config.yaml
num_attention_heads: 4
vocab_size: 8063
rope_fraction: 1.0
qk_norm: false
tie_word_embeddings: false
init_std_qkv: 0.0437
init_std_up: 0.0437
init_std_down: 0.0
learning_rate: 0.00443
beta1: 0.95
Each number is 128 + 24 x the weight over its row's rms, rounded and kept within 0 to 255. Layers, rows and columns count from 0. Numbers have three digits each. The size before them is the row's rms in percent of the matrix's.

# q: layer 5 attention query, 128x128, rms 0.172, rows 70-94, columns 0-127
# k: layer 5 attention key, 128x128, rms 0.173, rows 70-93, columns 0-127
q70 105:145149153130120138138121099139147127166135124129110096100132163131073113119086149136102132139109121145172133137104116096053147137126056136116180132105105152103132137104127110140153140109114115087131143093137123129139123157105118107101120084072115131141094124135172131103120148083152096116132109139121130086109074133134148148124138139089143117118114143094159130111129103144101117153178
k70 100:167130142113083179104098187142129117124128089122106082151132142112121112096157121133129147154090114119126123093101118168117144117121097141150113100136143135146100128118142141131127142144185126137166139136100168127134125140134134145133113153143128144116141108106121130098104058097120177116116094133128120132140111123110072200131107100145127175109157121079128130149109132144159171132109
q71 098:130139124132146098142152132090124137168163139121116085124117140128113108106155138119131182149125103140155122128139142092119105090115106089138159150143121100104158118098145147119146128119120123132126121123088149148141162115116134147084095158156083160174133142152141120145159086160160137102131142130124127106114142129077135087122109154097135131145107134066228101138131110138136150115112
k71 074:150093167081106134144098115109101092156115122138095143116106102083138125121115137109111098151125131159112088096115119148129112111106112159133122080145136075121150122168123151184138177115133129112111119131158131150144144141121105159083171114120117143124148161176088112138128143128155160113126132115150122122096142156130133158164146121125150137160100132193126125196156114132137145109144
q72 094:171122136157160127112157160141146143158132134092092144155143096060160147108159135101111111070120104118139141150138115163093147148150150089119110169131124142142140115116164128096115095083152162145163132088075113105101144100127101122147148097119080097115121117089093136127138112130123097133123087140131145115128159085123138127121153135137071133116134113117148135103097144131123143125133
k72 080:167119143117132102131128107091144101102116133153134118121145150127111134179132176115111146136139125151144095137146111161110120124104154165110114130137126097089140077170107174123101159122150106102078164126151114127126144153123066141114135100129088107130129169122108125128137150123157159156164119104151117151107167167130165107149161120143083134163109144147137080174117085140137128155123
q73 097:109111153118122127146169126137165149130147149099138099168144097102101084123135137165076120139121119110111091219093174135132126143083142121122130104151119156130150129116140157095119139086132157144120173130130099116156150113106104168161102152169111105135146142100138160118137123136112145108132130124110136100130167153112107131163180147094116117149129135116173093111139120154135118142110
k73 101:144138141132142116143131116144134125135135168152170112125151100122120089132134144102134111125135102114172085102144137124135118139120151123140151117108135104095142090161108152115063126140132109177102127083105097170161155137112095096112126109154096134121142125138109167092159195146150166133113121108181142161100152105135174108105128100106087149111139128145122155181113122129153104108137
q74 113:128160092103132185170112143138101110110118119083143136104103110142136092083112101121094129149097138159112108098101124099140143106127142096129120144124134143099127100123075116140141178160124091139125120128089123107116122133113166115137162112097152183143165142164103105169132121141117145112162103161139125134126121168104119168125178100129112146144139118140176114151129080117106151100140
k74 106:086132100130151106148090151132117102133109160117136177159121118165139115116125137137092167160112135116130138085113162088125156157134111115163125139140157126097127131183149148116155124146120113116131141144106127120116092159147133132100093185132149145107144139179117109123105090148118175135121174161152106124130117133151116074106155116110145140089123158165108068150132107145125149087134
q75 099:158096110125143124149147082151119139115155123135149154110115201164140099201132119119111127138120162122144120099084094124109103104094142163120128127143110139121102088137163133146142140132205104086117130085156091147142149142140129118146108127130087119160133098088095121124113150101152137130124134140147109097120160125083134110141137108134109115141119111144084128088123141141119138100092
k75 110:150116120180123176136135100082139138148114113106150101102081119140156138128078101103161182087119112131146095097074128143152140105112104149135158144138147122115134087149123139138115149110130109105132129145123133121142128145113086162142116121071151124109123155104077133103117098141096115129095102120131168129128155091114135120158113121130118139106157136146108155143098101150192159125162
q76 088:108120171129098124170136125143137137102127130141147131102098174157101140141139144115088144136155141136104154156103141091121076104104139143105148143136121096109149123165122088147095169143172104133121124130150076177141155112146115145099085124170093105164113133121142091164129131131165129147142161115133112121069149140145119116151110130083145116144100100114168132130130156127073143137120
k76 093:117122142129104131162139115098134132141110121161137102153115127128119124136094103111121140087116107099119094123111121106092078114113111152102097093119162124146136123178127131148143188118155116170103151121103061123173129147130130151135085094133130170117144124078079118144112099100107126110103093122160103163126173107127141132153119133113074122083126122122102140150147083128131149116111
q77 093:137145145139120090157127095068111147108141139144144128142162104120113130134124143062144133103126107161136117136169170126136108107135132151169150126108123165118167124170135148160116157098094158107137140151116131148145094134128148108158135147101080147151169138136097134131194139125107118126181158120107156096096141127134138111123151105131116128111090095129177116128134127111080084100136
k77 104:114126098087120113108097110109095129134109157118107148154180168144127128169095120152184180118117110115128120126145131089089098127127154136143119107092139140118143145132137150139104135097126128145154118165120124129141066162136128095135133116159116150099112175120119155093130120139122129162129153112095113118145129141140094081166165153123122167063097137136147122180161150111136117129156
q78 110:089172132117147097130173095095118150132092152121098114114116094088172136150148121106134129124179101113129120115159154104114107105120081158146132115164162149147175156129163148152125113146117160098130150152129152161064132121082128161148129150152133122138132091161129176138116142149125150123178126109100149115091157141132145101129110158127124143130127123141167120129113143112177130147144
k78 109:149180110108163131139142126119122138164151135091108126147150114144070114159104127124143130106190169120118150164119102120129139122137120113098130098148176108109156105099125121102144080118114126110121151134135118161152085084160123103132107144136111153111108135134117131128135149091101134136146141168116126119168127129104144125108093131158108086180094066111185113103110138155138094129143
q79 105:153121143104088156136106151148123117123103105128146179144126139128105086138093133143140125124154167100123199133128099169142137137161126103117122149105128111148077169119135094135137178128144080131137099111157121118118127144130163119174154124100158094092110139134150126133133080133114148116091096131143139127155094131152140173119064101119143145164147142122074142147133154142133136139135
k79 097:133089102120143142174125124092157088096070118170140113142108148089115160092146107133101122188115108093106165089161092160126118125143084112139115096158151092114113136124113099155142128176140182120137140117165099169128141131130124148106158156134131133115109120167152138149115138124128142155149138099174154133118109135164131148142116111116137125143098129124152124157142150129162095118155
q80 087:172102153149117083135070088135071125164129143104100123104163120126090117140164117151129124083146088137123127110154128135128151088095108155127183154149145123140114161112126110144117130144112161118143083081135087139113148138134111099105139086133170135122106098106107142118122159096105136146123119107152109152167150134107137135144132173129138152167151097094135169124128110142124098139131
k80 080:105165146108115168081138168157122156159135115132105120106093103092135145126123122192137131109122148093136071135096122153154106131142145164119162149166138125163140081100145165070130123098154165097121156141130138130099115135134125144136082147116111179147136118133112117107140140130095089125191125142118153122165124099145124155120130122126120095139132118120109115117162097101145157121101
q81 098:099139135145149145114123146109162132117127139153105128128101127124177148112110116108097138131118147149114151127123118165137142159186157099142113095130119131130145102162121141094162126136120111167151126163103154152125096136079129167153108201098108087133142123093105103140131085175163114156112131098082172088108100160141118131125134111135101137097142154172092141137118138105139156127145
k81 093:133121139192144104139107076127119081105142133122120121162124125121149124104116109145144120116173163173128116148143161124100117150111143095155109109074102146131101170129162131108128169107151165140151122138109079135149098120076126136118132140128168159135112146132145150131110136176148111123116086127097163164099094129136162104119102157170113116085142151149127161150111118158101133142123
q82 089:105167156132142177128135165136137122122130141136093136149113127085190114109120127112112157117159144126126134143100094170129094116179160084122134098142128140122151113163140130130127118111130157152155154145112133183109105113128131143153095160112111108138144127101119084165130050157159117116131136154106160080124136158155145132105118145119097116109149184164123144139116162117129126136156
k82 082:124127182172143134126164128144138087122136131083083098121142096129142129085108124146155143112164167195119118165105125156113108139137137082126108094127150114138114115124145120110126117071140133140138123138135095114157144152087166150128122150135161156139130170101127132122170138128135134154160062179114153162098120135129115143117120123155153118094168154111104139120145148123089124144136
q83 085:137117107131101085139203078147124108160147141122163118116146152119127141138132091127151136116080177141131144116094104090111102094123106128136151116092132136134185157143132120134104111135117130101093095179096112145141115133102138161098139159123097072148151113171138119159116118125136131124140117146137162129110122151139105148149121136068117120121121083132190104111119135146127104142128
k83 101:135126168125137156130140184134159144150141134161133101083099135091142133127150138138102159136109098144119104156130128104115163124105115137099112167163138075092138157112169152124136139129117098136111130161105140125113102134167121142114130155125106141151143152121146103123146170134150105171135138118082093128149142126126150089139192131104162150127165118112076080134133113171089138094151
q84 091:123133127099093103150140098100132113121105124132153143122110140154116121143097141153126092154096141145078119159117074104138120137109101142118134136113132104138153138140122105151111143141098087129098120131155112103164153153131132167105125145138145130171166102165126139159135070132135167106099137121174125142106095157114121180154135125045146117160155102109157094160157143113122144152106
k84 076:117143093143139107183101096124103131142133155161145140154107110182112142164161119118130081137142146117154158165153118101145157117127151125102151139147112114114142144134122113130132085178111126132100110052135141137126149105134120113115118106163160080140149113150159124121141120138117168135119174112165103099189094144120123096138132133104156127132116086130185118124123137138158101103116
q85 086:097112101093122128088100101110127110122137157089172110113144154132118112158160100156156109135089161116112096131138135086133118159100122147181147122123125096161109163109131169131106118120083138107077098157133119123138131144154109134118165154142144162115149139182147130110118169121149117122126172107149115176092090166149154119144100126132181142132143108111130107132148111142133127099156
k85 077:112129088142140127116131139115135156180120163124134116158115102205128117135134103138148105127137134118180155145154132130157140128105137081107145176147090172116126149108170122138107124111070131149140130113115166134151140124100128118113130144118132104122124082156157119149122132158118136095135175099130159101142125134108073087126113127111119132107125115049162113094127145126157101115107
q86 110:118124180155110148114107166071143100130139134129114095133145130140198121098129158102149177145163097121155168155108142170135109150128137088082095094143127126148093128114151072129119108133146130094141109143108067101135122097112092134138124116145116155106100116117154121154124160096138115125120091105095122110168124104157094150110122142167148136127119112125112134119141151154151132132137
k86 099:133107168118149126126060166142120129151103089159110135136128159082088119133161118154095154147117118120110102114171152107127160118128109117117096088136087095115092110140121140130151165141113157130135125146118109156126107142148115140143134090105095155088147159095143143147140095168168130144142115151121121142086142167130138133140151128095145106158143162136056124133143085162124141142127
q87 073:129143163157126127114152082145160129144147113122139111144114096131112138122109176096097133125180066150127120153124141129127129132086135103130122155151111146109162158106156115125136123137097112168084145094113110124160155109105109169130100138180078136153146143089115154165117106134140107107151138123101154134109135137068115161112113119113094094178101140100165122132098168129134129131133
k87 102:129147068121161112115124148130136151152120134146129132101122116117146154148140156111119132109131119157180096108169097104101162129086150149119126126170123127100112075152093164122122126130054162142099136114084122124131141120126082159117101151115152124128149143113112170123126179173132179127097089116151158102131154118129128108122155098111100144103090115123137134150144113160115117140091
q88 086:143141119139149116091128123133124100127103116128187169105075128153095133094128153111162148119101127121118166116162112190121105171104095144129137164112132149141180122134142101157117129145117093117111080143123137113132144126121122148121073152103146165174114096108155128120133126133149127159099111141144132149134088173139157161101168108104146139116083096123113095125105153142128108112094
k88 115:132095057165146111116092137123108157131133124115111124153098169158130162155122088149132134135127118135164130127141137099085176178101123156111090146165111166113124112134131128124126136142095154128148136127112142102128130112117092150121111134107130103087138143159150118137073130160153137121140185098152165094170106123132097139144160163100090092112112107103167135118120127119168137126127
q89 100:139151168148140171121108145130123140106125139112091144150114100133161154144102117146141111103166147145123128112139120163125175144182146135102087114123135126161084110121121140155126108140136142122148130110154127105106065196126145111157145101099171175104138139149086125105116112138128143149143094160121159104149081120110148137155152107177151147086144138147107155115116110141154123150092
k89 088:101142119146150132095119154129105151129146120147165109087130152167140140105119151159117129182130136123128174174128132091130162128135103124140133124156109163147107143114190122130141088136103158091128113149138146159131093150089132074128136139141152130171131076150097098126143128117128128157180121129115141146163137169143137109119144176169136084167139136131084112100143110110139126150146
q90 105:146146129156169162130133115108078130144133140135142127178130076128129130129162142119139114105102102144158131131131111126127132102167110160118143116143083107161154102135138180127130111099091107119133133081132169113088123140172092149097108125102115100137116147120096174125168126132178124154134105094112130083128154121109149119156125123113079124126111123146129163104156183162167155118143
k90 106:151143122117134122109171113113068150117151119129102104097173141136126110128171159118129137115127118127119186130127137128137159098118123152122184128147104178187132130135112089114102123173083126134148107096114181158110174130090108098127100142134152108133126108086143116133161144097140087149140110110101126105129134132105151141136111133144146131077160153106123148122119126092125127182122
q91 106:135131135102103156152155126087115151104154072154160111124105164162130138162107090126122122206136115138137117140129139151152143076093140115167127107126114091127098132118087127165140132151144100090131109090118081146135091138110148162118137143123048135143124146124158134143090080114148123083121156139127124084106140128104150138130135111097144125154123137117131136133127137142098125101133
k91 111:142114106135141126164088097123130103115087134156145097154124093146169142113116087136158133178082136111135111086118131124112134108108133148143114103116130122076111129132123140169111146122116132129100118109147119158150123134134100117137153171146136137092147171144088138133113159106118116107113096122190092090154129162119101134124120097124154159161120117151114150204150083142107142090145
q92 105:154115152137134179131093137136087119114122140149126096180154115168103125155115130111099135157080154115142134071160139125184115120133092163139113091119104144149118096158101145132163124100122113116161155136117158114123082154093134151149125112120157162118175103106101116123161125139163138113122116158095153138115148149116154139137148139102110117118097136160188133124136120122120082126090
k92 104:134117118128118109118147084136117126101117139143169157140180123130117082069155142156184149124124143127152188110118162108133124125140132149121131121148110150094151104173117092161124109129140167138146108108098147127147145162111135136099140149107146171088120120128100155126111143112135156116079145123127172112125138158099151129124141100099112163121148111098136155196113117089137159092134
q93 091:159139098121152120162144074132089089123096119122144156144114092170109142113162116147123103168132124113132142099160129121149117148088103158103146157125130157148144106083075145140157087127113140093106108108129165097088127157097137167145126127130145141111128107144114119138083161087148140113102138172082127164117148145093128110117112112076168119120158120134128116130160164132135117117115
k93 105:146149124143152136117135138121086122127134146107150143145143126125122131142136120154152118153176168115159150108138117151164137114111084147140144150168133150098157083112123134139103128150092137108130117135125144133122123152087103144110156152130136167091126133143117152142096164149139144122152170123158118112149103160088130126131161091085167114156108111137189143169113142104202158065128
q94 114:170067129145124135102120112156135136101095159092117161105187130122173151149089106131145122149141144107182125107158135136172130091117107134142132134074117149124116124118181135143137134090108121125155144110116114126136133132131107125120162088107152123159173131111101157134157135119099123090123108147143155146109119140151120150180147103080090126137114159134109128112142080134141098089120